config.toml
d_mlp = 2048
norm = "rmsnorm"
parallel_block = false
init_std_down = 0.0
lr = 0.0219
schedule = "cos"
final_lr_fraction = 0.03
seq_len = 1024
dataset = "wikipedia_en"
Each number is 50 + 15 x the weight over the matrix's rms, rounded and kept within 0 to 99. Layers, rows and columns count from 0.

# layer 12 MLP up, 2048x512, rms 0.322, rows 1790-1898, columns 448-511
46 38 55 40 49 74 54 65 18 46 69 37 42 31 47 37 84 59 58 43 76 53 03 66 56 51 58 52 57 23 39 38 47 34 65 43 88 54 78 30 56 62 56 49 53 61 54 64 45 63 54 20 50 40 42 41 36 37 48 15 38 54 55 45
34 69 69 45 36 45 43 54 46 42 50 24 59 52 46 58 54 54 59 58 64 54 58 44 42 56 83 41 55 55 71 61 48 85 58 42 38 30 27 58 49 24 65 46 34 67 49 17 47 54 48 59 50 43 39 70 49 59 47 70 49 67 27 49
37 39 39 44 58 39 63 61 59 64 23 43 71 39 43 66 45 47 46 41 69 63 51 57 44 63 52 46 66 73 41 61 70 60 52 48 67 16 68 62 43 58 48 42 52 29 46 25 50 52 40 80 50 52 27 53 46 55 66 35 48 66 59 44
53 63 65 72 40 80 55 40 46 35 72 61 54 22 45 72 77 73 45 26 47 71 39 43 47 61 51 40 59 34 62 65 53 47 47 42 42 16 56 51 55 72 46 54 61 39 57 74 60 46 42 36 48 17 37 69 44 69 47 40 50 50 60 63
71 64 40 59 44 57 39 40 48 48 73 58 42 50 62 60 60 39 45 47 63 68 53 28 54 46 68 57 58 42 45 49 59 44 63 39 42 49 64 32 51 33 50 36 72 44 61 44 41 32 36 48 55 51 49 49 46 48 61 85 46 54 52 57
47 52 36 54 44 63 57 54 26 90 57 22 44 18 28 38 74 63 31 41 35 51 39 44 30 44 59 61 65 74 59 46 34 47 48 62 69 65 71 53 62 41 69 48 54 46 71 56 43 75 50 61 44 75 67 52 46 29 42 30 72 55 56 60
54 66 53 45 79 57 32 45 49 56 49 04 30 63 40 36 80 46 56 59 40 38 29 20 58 30 36 44 60 55 52 34 49 66 59 42 48 42 40 79 31 18 28 53 73 43 55 50 43 24 48 59 36 44 46 35 36 50 75 48 71 49 48 54
17 51 41 19 75 75 51 44 27 51 45 63 57 42 55 45 65 61 43 41 44 42 53 62 49 46 50 40 58 76 71 32 33 52 51 35 34 37 76 60 51 70 39 38 62 51 43 60 54 39 46 50 54 52 33 82 38 59 29 59 31 54 93 77
46 27 21 42 51 58 49 47 52 52 53 59 65 32 34 41 37 48 56 66 38 69 23 62 35 61 62 53 59 56 66 73 49 35 66 65 33 30 42 65 22 50 66 75 55 59 49 53 65 48 51 42 66 47 41 49 59 45 58 52 47 44 51 64
61 23 62 78 34 46 53 50 51 60 61 40 30 50 69 28 50 47 48 49 56 58 58 37 38 26 43 46 44 41 65 73 42 54 23 34 84 60 41 35 47 50 67 30 49 47 52 87 40 64 40 41 50 22 58 53 58 48 68 48 48 33 70 91
59 54 43 61 35 66 29 57 54 31 63 43 58 45 53 39 30 81 59 45 58 69 42 55 56 42 73 44 26 13 48 28 56 43 66 56 45 71 45 51 67 69 37 42 66 51 22 34 31 71 37 46 55 34 77 50 33 53 52 56 35 67 46 32
48 57 54 81 64 44 54 37 58 63 67 23 26 57 67 49 58 47 58 43 68 34 72 82 62 37 72 55 70 39 41 69 45 44 61 60 36 31 64 38 57 42 51 68 44 60 33 28 44 21 58 68 37 60 43 45 70 48 59 47 45 64 63 31
56 54 42 53 43 50 54 40 74 56 66 48 57 46 41 62 53 69 55 25 43 63 27 54 32 44 40 31 45 33 47 70 17 50 77 82 59 35 88 73 72 58 60 55 54 78 51 06 36 61 46 45 44 42 68 67 24 45 33 40 43 63 50 42
78 44 61 58 34 31 60 72 56 65 44 55 63 31 56 50 45 73 54 49 33 53 75 44 59 69 46 40 41 37 61 35 37 81 54 59 12 33 74 69 58 69 44 31 55 38 36 53 64 58 61 65 31 51 64 60 50 32 74 27 42 36 49 63
43 57 65 44 45 49 60 61 36 70 52 58 51 51 49 59 60 49 44 75 54 64 65 41 57 51 29 38 38 36 31 33 54 41 42 22 34 53 52 66 45 26 46 73 64 68 38 46 54 62 34 54 61 53 67 30 55 67 49 43 41 51 68 38
05 43 48 38 51 51 42 48 45 47 60 55 44 71 46 56 39 50 37 50 55 56 54 33 44 78 54 73 42 43 34 64 62 44 52 43 68 60 38 32 50 49 99 38 67 54 58 51 49 86 77 61 54 52 59 50 63 39 73 53 53 49 45 32
76 32 54 88 39 40 46 41 45 63 44 65 62 53 61 63 51 32 68 65 44 20 07 60 53 35 50 46 71 53 55 64 47 68 21 69 46 49 37 70 91 68 52 10 55 49 35 64 37 74 36 38 71 68 62 57 67 46 16 57 65 33 59 42
64 52 38 40 70 32 55 13 61 47 42 41 52 35 85 69 63 43 39 75 26 62 56 50 48 50 55 61 73 50 58 51 48 38 44 76 75 42 89 47 42 65 29 54 85 31 34 46 56 05 47 53 49 49 52 49 49 37 48 41 50 62 42 55
33 49 52 32 53 33 62 33 59 67 32 55 23 51 52 49 84 35 56 65 71 35 72 70 38 36 49 77 46 40 54 54 63 42 54 26 41 50 42 67 22 51 39 17 55 61 51 53 56 31 45 57 60 63 70 41 38 64 48 42 32 58 49 61
67 43 37 39 14 49 43 43 44 55 50 37 76 33 47 51 58 58 43 35 55 49 31 46 62 64 51 34 40 60 56 53 51 71 32 33 45 65 62 53 66 62 37 63 54 55 32 51 67 38 61 54 38 72 55 13 46 50 64 64 27 46 66 50
40 75 23 36 41 56 45 45 48 44 87 42 76 30 26 76 13 51 77 80 47 34 14 42 65 29 39 21 66 54 14 58 29 51 40 25 95 69 55 55 39 14 37 75 40 33 71 27 50 74 24 44 24 65 59 28 28 25 40 51 47 30 32 45
41 54 56 59 59 62 59 61 13 35 46 44 60 60 65 99 66 23 48 32 66 76 33 42 66 39 25 31 45 24 48 47 33 57 54 64 84 56 18 57 61 59 37 61 56 33 53 54 30 46 29 33 38 75 45 54 41 43 54 39 53 55 55 67
77 37 61 57 45 69 49 73 48 36 46 42 48 56 78 70 64 34 54 35 36 44 43 49 40 42 53 67 26 35 45 60 58 34 36 57 48 35 63 37 30 54 50 40 45 57 56 51 58 42 60 46 66 76 38 64 46 66 60 57 38 66 39 51
41 83 62 39 44 43 52 70 62 59 46 50 59 44 57 48 62 37 58 39 35 52 54 46 68 38 53 34 33 42 49 46 38 41 31 59 45 37 52 27 40 90 76 38 45 37 46 71 67 33 45 51 47 67 52 34 40 46 43 33 63 48 57 57
28 40 51 64 31 85 26 69 37 51 23 72 47 54 47 59 49 52 52 48 49 46 12 42 66 52 32 59 62 19 39 51 81 40 64 72 32 52 86 88 58 49 57 74 44 35 39 55 56 55 43 30 29 35 30 51 47 59 77 40 60 60 43 76
31 58 48 79 63 37 53 76 53 53 46 64 52 71 46 69 46 39 58 77 43 16 30 62 56 44 39 54 20 74 62 56 40 53 65 17 69 36 72 69 37 47 47 45 45 16 75 73 60 50 80 65 85 35 47 77 26 24 63 24 45 49 41 53
58 31 75 25 54 64 57 05 56 44 38 50 54 55 45 65 48 55 37 69 69 53 58 53 72 64 21 79 79 57 60 39 32 32 45 10 24 76 58 55 49 74 27 37 35 59 61 31 21 56 28 48 54 48 63 51 35 61 48 16 63 41 69 40
54 37 63 57 23 58 36 81 57 58 51 11 44 74 50 68 33 40 57 57 27 77 56 59 43 44 47 36 40 56 42 73 58 35 42 29 46 34 77 42 39 56 53 42 33 58 36 52 63 49 63 56 38 42 35 61 81 40 46 45 30 61 26 21
17 67 35 41 65 48 44 48 43 58 41 43 40 63 19 42 51 59 46 37 45 57 64 38 71 71 57 26 51 49 32 52 44 27 43 67 75 56 55 68 26 54 55 41 49 51 49 36 53 53 71 59 35 52 38 58 55 57 51 54 78 08 30 60
50 44 31 77 32 50 25 50 51 53 42 54 35 57 29 28 62 69 61 73 48 28 34 65 09 36 61 32 53 59 60 50 78 48 33 47 49 61 46 50 55 29 58 89 47 65 48 19 47 20 66 51 32 56 43 35 54 19 64 40 72 54 21 77
74 76 77 59 51 19 74 70 48 64 66 54 53 40 42 66 39 56 48 88 29 50 75 62 73 30 64 24 59 58 66 83 47 36 04 57 79 58 56 65 52 74 50 54 42 33 02 44 27 42 59 54 52 73 55 46 16 42 68 37 56 73 54 55
25 66 41 83 34 84 51 36 09 45 49 47 53 65 36 34 32 49 73 21 73 61 35 36 55 27 64 58 39 63 63 41 31 54 38 33 20 64 48 59 58 33 50 79 56 49 55 58 14 41 46 38 36 35 42 53 18 20 42 67 61 40 43 23
70 54 46 34 37 38 44 70 35 29 86 32 76 46 65 47 59 52 51 56 64 44 37 51 64 27 50 40 28 42 56 31 63 58 35 66 13 26 31 67 59 57 51 67 45 17 72 71 63 77 81 39 62 48 59 65 61 47 62 67 68 37 31 55
53 43 64 57 52 25 77 23 56 55 46 30 58 55 67 47 50 43 41 55 55 66 72 55 65 64 24 68 77 43 33 50 52 77 61 53 75 72 51 52 42 80 77 42 62 59 66 59 51 51 43 31 49 33 22 63 45 34 35 84 58 43 51 44
37 49 46 57 55 27 43 61 36 69 60 31 60 44 32 67 61 65 68 46 33 41 35 63 77 20 55 38 65 57 50 67 48 51 53 54 23 69 77 50 23 24 45 48 30 50 59 77 41 63 37 34 17 66 62 60 42 53 53 52 27 59 39 46
44 61 44 49 76 72 57 31 55 69 43 43 27 40 55 20 39 62 39 31 58 65 66 35 70 40 39 45 28 49 24 60 22 30 42 41 50 51 74 55 60 44 47 36 57 65 33 20 33 29 59 57 34 57 49 25 50 66 61 48 42 36 45 38
49 45 46 43 52 55 45 56 52 55 48 53 63 46 41 49 49 50 44 44 40 45 49 39 45 58 45 49 52 48 49 50 47 50 41 51 48 55 45 54 51 46 52 51 51 48 53 61 53 47 51 51 46 54 51 48 59 55 46 45 55 47 50 51
64 32 29 58 44 56 66 73 42 58 44 40 39 49 50 68 51 54 36 46 43 39 25 52 39 69 23 47 55 46 53 35 38 43 41 55 72 35 59 60 74 58 73 27 26 57 32 38 65 47 72 72 44 53 17 25 67 52 33 46 58 52 62 62
40 56 53 31 90 59 44 67 40 75 24 67 64 81 58 16 66 62 49 40 27 73 48 74 54 39 56 47 35 61 56 42 60 56 77 20 35 35 42 31 52 47 51 50 41 49 41 68 38 29 50 57 58 68 21 75 42 59 39 93 64 30 53 61
55 42 35 58 32 41 51 47 81 54 63 53 51 48 49 73 51 43 68 60 45 69 54 73 27 31 39 53 49 64 50 52 44 52 32 56 44 34 61 51 50 54 46 49 67 58 58 30 48 41 50 60 40 29 31 32 45 42 47 67 44 34 38 59
57 70 58 53 67 68 49 40 38 46 51 55 33 24 55 51 79 40 28 46 30 23 54 47 51 79 32 54 38 15 64 38 72 53 10 55 68 65 30 50 66 43 62 47 52 23 32 72 55 46 44 35 38 21 13 76 62 31 53 54 63 54 53 37
45 56 81 83 70 37 53 54 38 67 74 68 32 72 42 43 51 72 53 38 66 60 56 70 68 48 62 48 37 47 40 59 46 47 47 35 47 45 39 21 63 67 47 41 61 28 02 19 66 36 41 41 63 47 67 54 64 54 79 39 50 45 65 37
35 41 40 58 56 45 45 39 39 71 52 59 46 55 28 34 45 42 44 50 39 35 54 29 43 57 53 24 48 34 51 47 50 31 53 55 58 55 57 49 58 23 39 90 55 56 49 61 63 21 36 56 56 38 34 31 49 52 57 89 15 27 43 27
51 47 35 54 32 60 55 60 24 54 68 26 54 47 57 50 57 55 61 37 80 62 53 42 47 66 58 32 54 36 42 52 70 37 56 60 67 56 53 56 27 77 55 59 33 38 44 57 43 66 55 67 69 68 62 66 59 63 45 56 51 66 31 43
55 39 33 67 39 60 24 22 45 55 21 47 45 45 45 45 49 54 93 40 60 49 38 54 31 46 59 39 56 44 78 33 55 75 60 59 37 43 83 40 54 30 41 51 56 20 42 42 50 36 43 55 40 75 66 41 59 51 65 18 86 53 58 57
36 41 89 37 60 64 32 40 88 43 48 41 38 51 58 38 70 53 46 67 50 39 54 70 26 25 40 84 49 68 37 56 50 53 57 43 41 45 61 43 37 58 67 67 35 52 47 44 53 48 20 26 60 62 51 33 32 46 36 49 57 66 21 45
67 53 58 56 74 24 35 40 40 39 59 21 70 80 70 45 43 83 73 55 56 49 52 53 38 43 24 36 52 51 62 56 50 44 63 73 51 55 37 25 45 23 37 66 42 41 34 46 47 49 64 39 41 55 52 27 45 47 45 63 40 82 36 63
52 48 69 55 40 59 67 39 53 36 52 74 53 44 80 69 70 27 29 36 54 37 38 48 74 60 28 39 53 46 33 52 49 38 46 66 74 58 54 39 59 34 35 59 33 56 39 43 68 40 68 51 26 61 51 40 52 55 36 50 55 60 47 30
76 45 43 52 44 52 51 52 48 71 45 69 30 63 90 45 48 69 52 32 35 46 52 48 40 53 30 65 54 31 71 07 51 65 43 57 51 40 40 17 51 46 65 26 64 51 61 50 44 35 52 93 52 57 51 46 38 70 44 48 73 56 54 78
32 56 72 78 57 84 50 59 61 45 60 28 39 36 62 36 64 74 46 27 83 78 39 51 35 71 61 44 46 27 46 59 28 38 57 49 25 57 62 67 61 51 43 58 54 34 42 45 54 45 46 34 00 70 41 60 32 56 84 53 58 30 48 35
43 52 59 65 38 68 71 47 50 47 39 34 74 64 41 71 50 44 40 33 38 21 46 36 50 45 21 66 50 48 41 67 32 54 51 59 50 31 67 40 37 29 37 24 48 65 56 53 30 67 42 40 35 35 64 69 38 57 75 60 87 66 51 75
66 55 43 45 53 27 59 66 26 61 35 61 53 57 54 47 51 33 75 50 55 39 44 44 39 26 61 52 56 60 65 39 54 41 56 37 41 29 18 48 48 36 30 57 75 37 36 52 65 28 29 75 60 43 41 38 42 59 31 48 61 74 70 49
40 35 52 33 29 66 47 69 72 39 49 14 81 51 30 54 39 79 32 38 41 60 54 60 37 62 33 80 39 84 68 60 74 42 46 13 34 40 10 60 36 41 30 61 33 82 30 54 62 55 49 29 40 66 41 43 51 54 33 47 54 15 47 66
38 36 43 57 66 60 62 33 25 53 31 56 42 46 61 33 70 56 66 24 07 21 46 42 48 40 28 39 51 72 71 48 42 53 36 33 51 31 42 38 43 49 30 31 44 51 29 32 52 69 55 32 49 51 41 71 62 43 65 54 56 54 54 56
53 60 61 50 48 59 61 56 43 71 55 47 42 64 18 56 62 54 25 48 76 53 86 69 52 55 32 15 79 66 38 21 40 58 25 52 60 43 69 28 51 31 51 64 54 55 42 59 47 40 51 99 69 33 50 43 44 61 56 40 65 70 43 65
67 62 66 54 57 41 40 56 60 51 33 44 37 96 50 59 48 26 54 63 53 35 02 68 31 71 54 37 57 72 60 66 46 59 60 33 77 67 83 38 61 62 59 41 68 75 29 48 52 47 56 39 53 55 62 38 46 39 20 50 46 50 71 57
38 53 49 57 63 63 82 24 48 48 63 63 08 40 40 56 85 32 50 66 66 68 71 49 57 44 71 47 62 58 37 54 23 44 64 36 43 68 65 61 11 42 13 64 63 54 43 49 57 68 60 37 51 49 42 58 58 83 58 49 66 41 47 39
22 50 67 34 56 57 54 35 68 80 31 51 38 39 78 53 55 30 53 22 47 58 41 66 75 42 53 50 30 66 34 42 42 51 45 28 74 46 54 49 53 28 72 42 52 47 61 29 67 51 44 38 47 92 50 75 59 49 33 57 87 38 59 38
63 82 53 35 52 33 59 36 69 62 58 59 55 58 39 41 47 48 74 48 46 41 80 31 53 61 49 49 45 39 86 57 49 78 21 23 57 43 35 50 46 32 45 34 47 75 44 27 62 58 33 25 57 63 66 51 69 55 58 03 57 56 60 59
46 36 36 39 41 54 65 68 53 68 45 45 67 50 44 50 84 52 32 58 51 60 48 43 71 58 41 86 44 40 60 50 83 39 41 47 52 54 53 44 63 39 45 41 38 44 42 67 59 75 47 65 42 51 35 61 46 39 58 45 53 25 48 50
16 56 50 72 43 46 48 67 53 44 47 35 23 42 44 29 77 37 43 74 45 69 55 39 76 43 31 53 54 40 35 41 55 66 45 29 41 66 63 58 65 49 39 16 58 51 49 33 67 39 59 60 65 80 46 65 16 53 74 27 58 46 31 20
53 28 35 47 24 45 81 39 43 57 44 53 48 77 31 59 49 65 00 61 43 49 59 40 45 57 26 44 35 43 58 80 74 63 57 79 48 62 20 67 50 38 26 64 45 53 65 35 41 90 56 69 49 66 23 42 54 44 61 44 18 57 26 48
64 52 72 57 73 29 43 12 50 53 36 59 26 74 60 57 63 42 61 66 99 60 78 51 46 76 47 22 49 46 50 48 57 51 58 52 73 41 48 30 41 37 56 33 54 76 62 49 80 81 39 07 45 71 30 31 64 60 34 43 20 53 69 20
62 33 51 64 56 53 56 47 67 40 22 62 26 67 46 59 26 55 53 73 76 33 43 59 50 64 36 59 59 57 73 40 56 49 35 44 58 40 58 41 48 50 40 46 49 39 32 69 60 35 83 38 36 58 42 32 32 28 41 61 70 34 61 46
56 48 52 52 54 52 50 46 49 51 55 53 48 48 53 55 44 51 40 50 55 48 55 53 48 48 49 56 48 52 52 49 51 53 47 46 48 51 54 48 47 44 44 47 53 51 48 49 53 47 54 49 54 47 47 51 46 53 47 53 50 49 51 54
43 20 50 57 64 72 46 49 66 37 50 47 41 53 47 62 65 49 23 13 54 81 49 36 35 39 66 48 51 50 65 53 49 52 71 41 58 30 71 10 45 57 47 45 57 19 44 52 68 34 46 69 50 41 39 43 56 56 41 28 64 35 69 54
43 44 51 68 20 19 43 50 50 46 49 85 56 69 53 46 44 62 49 39 49 62 70 59 40 42 67 58 39 31 38 37 38 37 63 12 32 66 20 68 46 42 49 75 69 41 46 69 52 38 75 44 58 60 29 51 54 55 50 41 61 39 43 56
51 56 58 53 52 43 68 90 66 46 33 53 46 73 64 53 47 39 58 46 48 29 43 31 47 46 56 53 41 24 38 39 58 31 64 64 58 62 56 36 38 61 45 59 46 43 42 56 61 51 60 73 85 35 53 38 41 47 58 37 45 62 73 63
05 57 43 78 35 30 68 61 24 48 44 46 63 31 23 72 22 21 70 39 68 45 69 74 70 42 27 65 54 54 49 62 40 29 62 42 30 38 48 53 79 48 53 19 69 34 52 51 56 74 40 45 38 51 54 45 65 44 77 59 38 29 36 70
47 41 33 44 73 41 37 42 75 69 47 69 41 29 69 47 67 38 29 36 67 89 71 56 37 57 42 37 49 67 51 45 81 50 36 81 46 38 38 37 41 39 76 30 90 57 54 67 57 36 35 66 31 67 47 55 59 58 60 62 49 48 42 60
58 35 43 79 54 48 13 36 71 65 69 77 76 38 66 46 71 47 60 11 35 46 42 35 50 67 59 40 39 54 55 57 59 29 63 58 31 53 47 42 52 41 39 18 46 54 58 49 58 58 35 46 56 61 68 22 65 42 84 70 52 58 59 67
48 56 17 73 64 59 49 80 62 69 46 63 38 63 76 57 39 55 41 29 50 46 41 59 47 49 43 53 56 43 33 59 60 62 53 39 36 44 39 76 55 50 25 27 60 55 44 32 44 53 43 77 71 59 50 50 62 49 47 50 66 65 48 55
32 35 91 82 42 52 25 50 44 56 43 51 64 52 41 64 12 54 34 85 42 56 67 37 44 30 51 70 34 22 16 31 73 66 40 50 50 60 29 55 33 60 52 63 37 74 46 51 74 68 46 54 31 44 34 47 47 33 64 60 66 83 28 54
48 57 40 68 48 43 34 34 30 42 48 68 51 62 67 42 53 54 83 54 42 53 60 45 62 33 56 43 59 55 60 41 71 53 47 89 53 40 47 38 55 36 60 67 58 58 81 60 38 49 51 23 56 77 56 29 54 69 58 40 48 56 54 51
60 45 68 63 35 25 46 79 53 40 90 39 31 43 10 21 58 43 71 52 54 30 29 35 49 45 69 43 69 64 49 34 23 28 58 42 40 70 37 47 57 61 54 29 73 84 39 71 54 63 46 51 60 55 54 64 43 31 54 45 38 68 45 40
57 43 40 79 21 17 57 49 75 72 74 70 43 33 36 44 31 59 48 63 25 57 28 31 57 45 44 63 63 72 52 79 39 65 31 68 71 50 39 46 47 47 79 41 39 68 43 42 62 70 55 56 59 39 83 26 39 72 44 74 55 44 20 43
79 69 41 16 43 55 44 31 32 35 76 39 53 35 68 48 20 45 67 56 68 56 60 48 53 54 58 64 64 50 62 62 33 58 44 48 37 56 47 11 50 27 62 49 67 39 68 68 58 40 31 57 43 27 44 68 43 71 34 82 51 53 75 61
32 38 50 52 58 28 61 49 80 57 62 67 44 61 54 82 37 59 52 63 34 60 57 53 68 54 62 62 47 32 46 24 26 50 56 55 30 67 53 40 28 28 32 56 65 72 53 38 54 73 27 49 33 69 46 49 52 71 40 58 62 43 73 41
52 43 54 39 24 44 54 37 58 51 59 45 60 65 48 34 60 35 74 28 57 55 53 52 37 55 68 56 68 59 44 71 24 42 39 57 63 55 52 72 39 57 61 57 47 64 65 58 36 41 47 49 58 44 51 64 62 41 42 49 52 48 47 60
57 43 88 50 40 30 16 52 74 17 38 50 42 36 79 28 44 43 30 44 62 86 64 73 72 59 46 65 50 55 56 67 52 27 26 28 56 33 51 71 51 70 48 40 38 50 71 49 48 63 71 28 39 75 18 35 45 53 43 32 65 55 69 35
47 39 41 74 80 57 50 35 33 68 41 62 50 48 19 82 57 59 58 67 58 43 52 50 67 64 50 59 48 29 39 53 46 57 55 45 48 79 48 51 52 87 58 92 37 55 31 83 24 61 41 19 50 76 63 72 56 45 45 32 63 57 30 35
50 49 51 49 21 66 72 75 71 66 54 43 01 50 42 36 78 47 48 52 59 76 63 46 53 58 39 58 65 58 54 67 52 64 52 53 34 60 40 53 50 36 41 55 70 41 58 33 54 53 50 56 47 44 69 47 51 68 49 62 37 58 67 57
13 36 35 29 62 61 25 27 56 48 43 62 49 42 60 25 30 50 65 64 76 35 31 35 40 55 39 15 52 61 21 75 19 49 56 76 66 48 75 46 38 39 71 69 70 49 79 38 58 43 51 32 55 51 69 29 81 71 41 55 34 99 49 62
67 40 28 63 42 49 53 54 65 63 40 47 45 45 66 68 38 71 39 41 48 51 45 60 37 49 34 70 53 43 27 68 43 24 51 66 29 37 66 51 46 40 79 64 48 81 42 48 62 60 36 55 39 34 58 48 56 46 44 68 43 62 50 67
27 44 60 04 29 88 54 54 56 68 69 70 60 38 28 40 51 56 58 29 56 68 68 40 51 30 61 33 81 49 87 68 37 51 80 47 35 39 61 41 18 60 41 63 69 72 69 59 61 55 19 20 35 68 58 43 86 83 53 44 68 45 36 52
45 40 24 93 48 48 27 45 46 24 52 29 67 37 60 57 24 34 46 69 49 30 64 62 52 57 72 14 44 88 26 39 43 52 53 60 25 72 80 39 48 78 45 87 47 39 43 25 72 43 74 72 46 45 29 54 25 50 42 47 42 32 38 80
41 39 41 50 55 52 61 42 45 43 51 47 65 58 53 54 43 67 54 45 43 46 32 44 40 46 46 45 31 75 41 46 46 38 44 53 50 50 64 30 45 71 55 66 68 65 31 65 48 53 45 61 57 50 60 49 51 51 38 35 60 32 49 34
46 36 23 51 19 54 63 55 37 38 24 43 60 71 64 67 72 79 19 44 35 12 72 23 53 32 59 45 51 54 35 38 54 75 61 54 36 55 74 42 16 75 51 65 38 21 67 67 52 73 18 35 51 23 33 64 30 43 43 49 30 60 58 41
59 40 53 01 42 58 35 17 13 40 35 78 52 75 49 86 47 59 31 07 40 66 52 50 26 60 28 44 31 40 58 23 56 43 63 61 13 40 47 33 40 46 51 63 41 66 90 24 73 56 46 59 24 51 48 69 68 46 65 67 24 41 49 57
53 66 40 50 50 80 46 31 55 26 52 62 54 58 47 65 36 45 82 24 49 29 34 42 58 33 63 38 49 71 69 48 39 67 68 17 49 57 19 65 68 47 49 00 59 43 52 58 62 23 53 62 47 45 59 51 59 53 58 77 27 80 45 56
63 52 40 61 78 48 45 30 55 41 63 46 40 61 75 60 66 39 38 46 35 61 52 47 42 70 59 41 66 37 48 51 59 43 57 30 59 48 30 37 68 70 30 49 75 47 46 54 43 51 38 44 74 63 80 17 53 69 46 45 95 50 38 40
40 53 56 43 87 42 45 44 54 15 61 60 57 59 75 32 36 57 41 50 68 51 41 78 34 70 74 41 35 62 46 74 88 59 56 60 51 35 21 24 03 47 60 42 31 05 44 82 65 50 60 47 33 56 40 63 44 13 54 62 55 48 42 50
55 57 44 60 36 48 53 37 32 65 32 30 67 43 39 55 32 53 45 71 44 23 35 44 57 49 54 51 38 26 43 42 48 49 55 60 44 46 31 70 58 57 72 52 85 49 44 71 53 54 54 30 38 50 28 67 39 35 44 26 47 60 46 36
37 38 40 57 56 40 75 38 52 63 25 63 65 29 43 56 62 38 50 65 69 70 29 58 77 47 33 46 46 65 69 43 64 69 88 40 39 84 53 61 61 62 51 58 40 34 61 50 49 37 38 55 56 82 48 49 57 62 53 57 56 52 62 31
47 67 51 39 53 71 18 53 43 54 49 65 55 37 52 57 46 48 36 60 80 66 38 20 22 49 74 42 69 53 54 44 82 58 51 44 34 57 35 29 44 49 75 38 39 38 51 40 52 63 35 26 36 28 41 55 32 52 61 46 48 29 56 39
49 56 63 29 74 53 52 58 37 36 35 52 38 29 59 73 54 66 52 57 45 28 39 44 47 69 49 47 15 69 56 56 61 37 42 37 37 63 50 57 51 36 81 29 42 67 43 31 51 46 42 78 38 37 41 42 41 69 61 40 14 65 73 29
52 52 70 54 13 71 62 34 66 38 26 47 68 60 50 61 58 56 30 48 56 68 54 76 69 56 73 55 64 23 47 54 46 53 54 45 39 33 23 45 25 29 61 55 40 21 51 51 32 37 51 34 51 49 01 40 40 62 50 59 55 61 46 47
34 77 50 58 51 60 56 80 83 43 16 65 57 49 29 68 54 49 62 53 17 62 54 46 55 51 42 76 54 60 70 44 67 56 56 26 81 29 67 24 47 37 44 62 31 55 34 42 35 56 73 38 49 56 78 37 69 49 01 17 40 79 62 36
39 41 50 42 44 38 49 45 57 40 62 39 59 68 35 96 64 64 53 46 44 86 36 54 26 45 51 39 90 08 69 77 40 57 69 71 59 60 72 25 31 29 59 64 32 54 54 49 27 56 53 62 33 59 71 42 33 71 49 18 34 46 56 43
54 53 54 48 54 48 60 45 51 42 50 50 49 53 51 44 62 57 40 43 51 47 44 49 45 49 53 54 48 53 48 48 47 51 48 51 45 38 46 48 43 51 58 57 48 46 47 48 49 43 46 57 58 46 51 48 40 57 59 48 50 43 44 49
46 46 60 36 61 65 67 42 54 51 49 65 32 56 34 36 54 50 86 31 62 43 36 51 52 51 71 77 41 65 25 62 37 50 62 33 31 62 50 47 26 48 33 46 40 28 86 44 35 35 64 54 53 70 61 53 49 43 43 45 58 75 58 47
47 40 60 58 19 66 28 61 55 59 45 23 57 61 65 53 62 51 37 70 61 47 36 19 73 42 38 39 63 59 79 43 33 47 47 48 45 68 51 54 35 32 34 49 85 58 60 31 49 75 32 63 70 39 60 70 68 64 83 31 45 42 62 62
43 67 49 58 39 25 50 53 59 36 58 55 58 43 25 56 92 24 53 69 70 47 62 46 62 60 66 31 29 39 78 37 21 72 57 33 46 47 58 67 63 42 28 25 45 45 59 53 41 27 65 40 64 54 43 24 17 50 73 44 66 64 45 68
35 70 26 44 67 24 47 60 21 66 57 57 39 50 48 58 51 49 32 57 61 48 51 34 38 40 38 44 47 49 34 69 48 54 36 48 62 54 38 38 17 32 31 81 69 67 23 52 32 51 60 33 70 34 69 72 13 35 45 61 68 44 53 46
31 43 30 70 77 45 50 42 41 51 62 37 52 56 60 72 88 13 58 57 52 29 61 53 27 60 45 38 44 59 30 64 71 58 51 57 36 83 58 33 56 29 18 56 42 48 51 65 60 57 52 48 41 67 50 64 21 72 51 55 44 68 45 74
53 42 47 58 53 49 42 70 25 62 67 61 29 42 75 44 60 40 64 32 24 68 37 54 57 78 63 61 59 48 87 26 38 87 60 54 76 57 26 50 49 50 62 74 47 65 51 53 53 50 41 56 55 55 48 37 69 34 39 58 39 39 65 52
41 10 49 54 52 55 35 39 49 87 43 47 37 62 47 51 65 42 61 64 62 55 44 38 37 49 33 49 31 30 60 51 65 28 48 64 34 32 48 50 31 40 39 68 52 59 73 46 39 53 49 63 51 60 45 28 77 62 19 61 29 64 40 40
52 66 68 47 47 52 56 44 51 33 50 73 54 44 51 45 39 42 61 27 91 66 64 37 44 54 37 40 66 22 46 17 63 51 32 88 47 69 55 31 17 46 68 54 84 41 59 33 58 66 68 28 58 50 67 46 40 49 34 52 61 81 68 83
28 53 71 36 62 48 51 63 40 38 48 28 56 50 52 35 29 33 51 66 33 29 67 54 41 52 52 41 36 40 57 53 48 65 42 21 52 14 39 54 41 57 64 40 72 45 64 28 43 49 26 49 25 55 33 46 59 20 60 43 49 56 62 41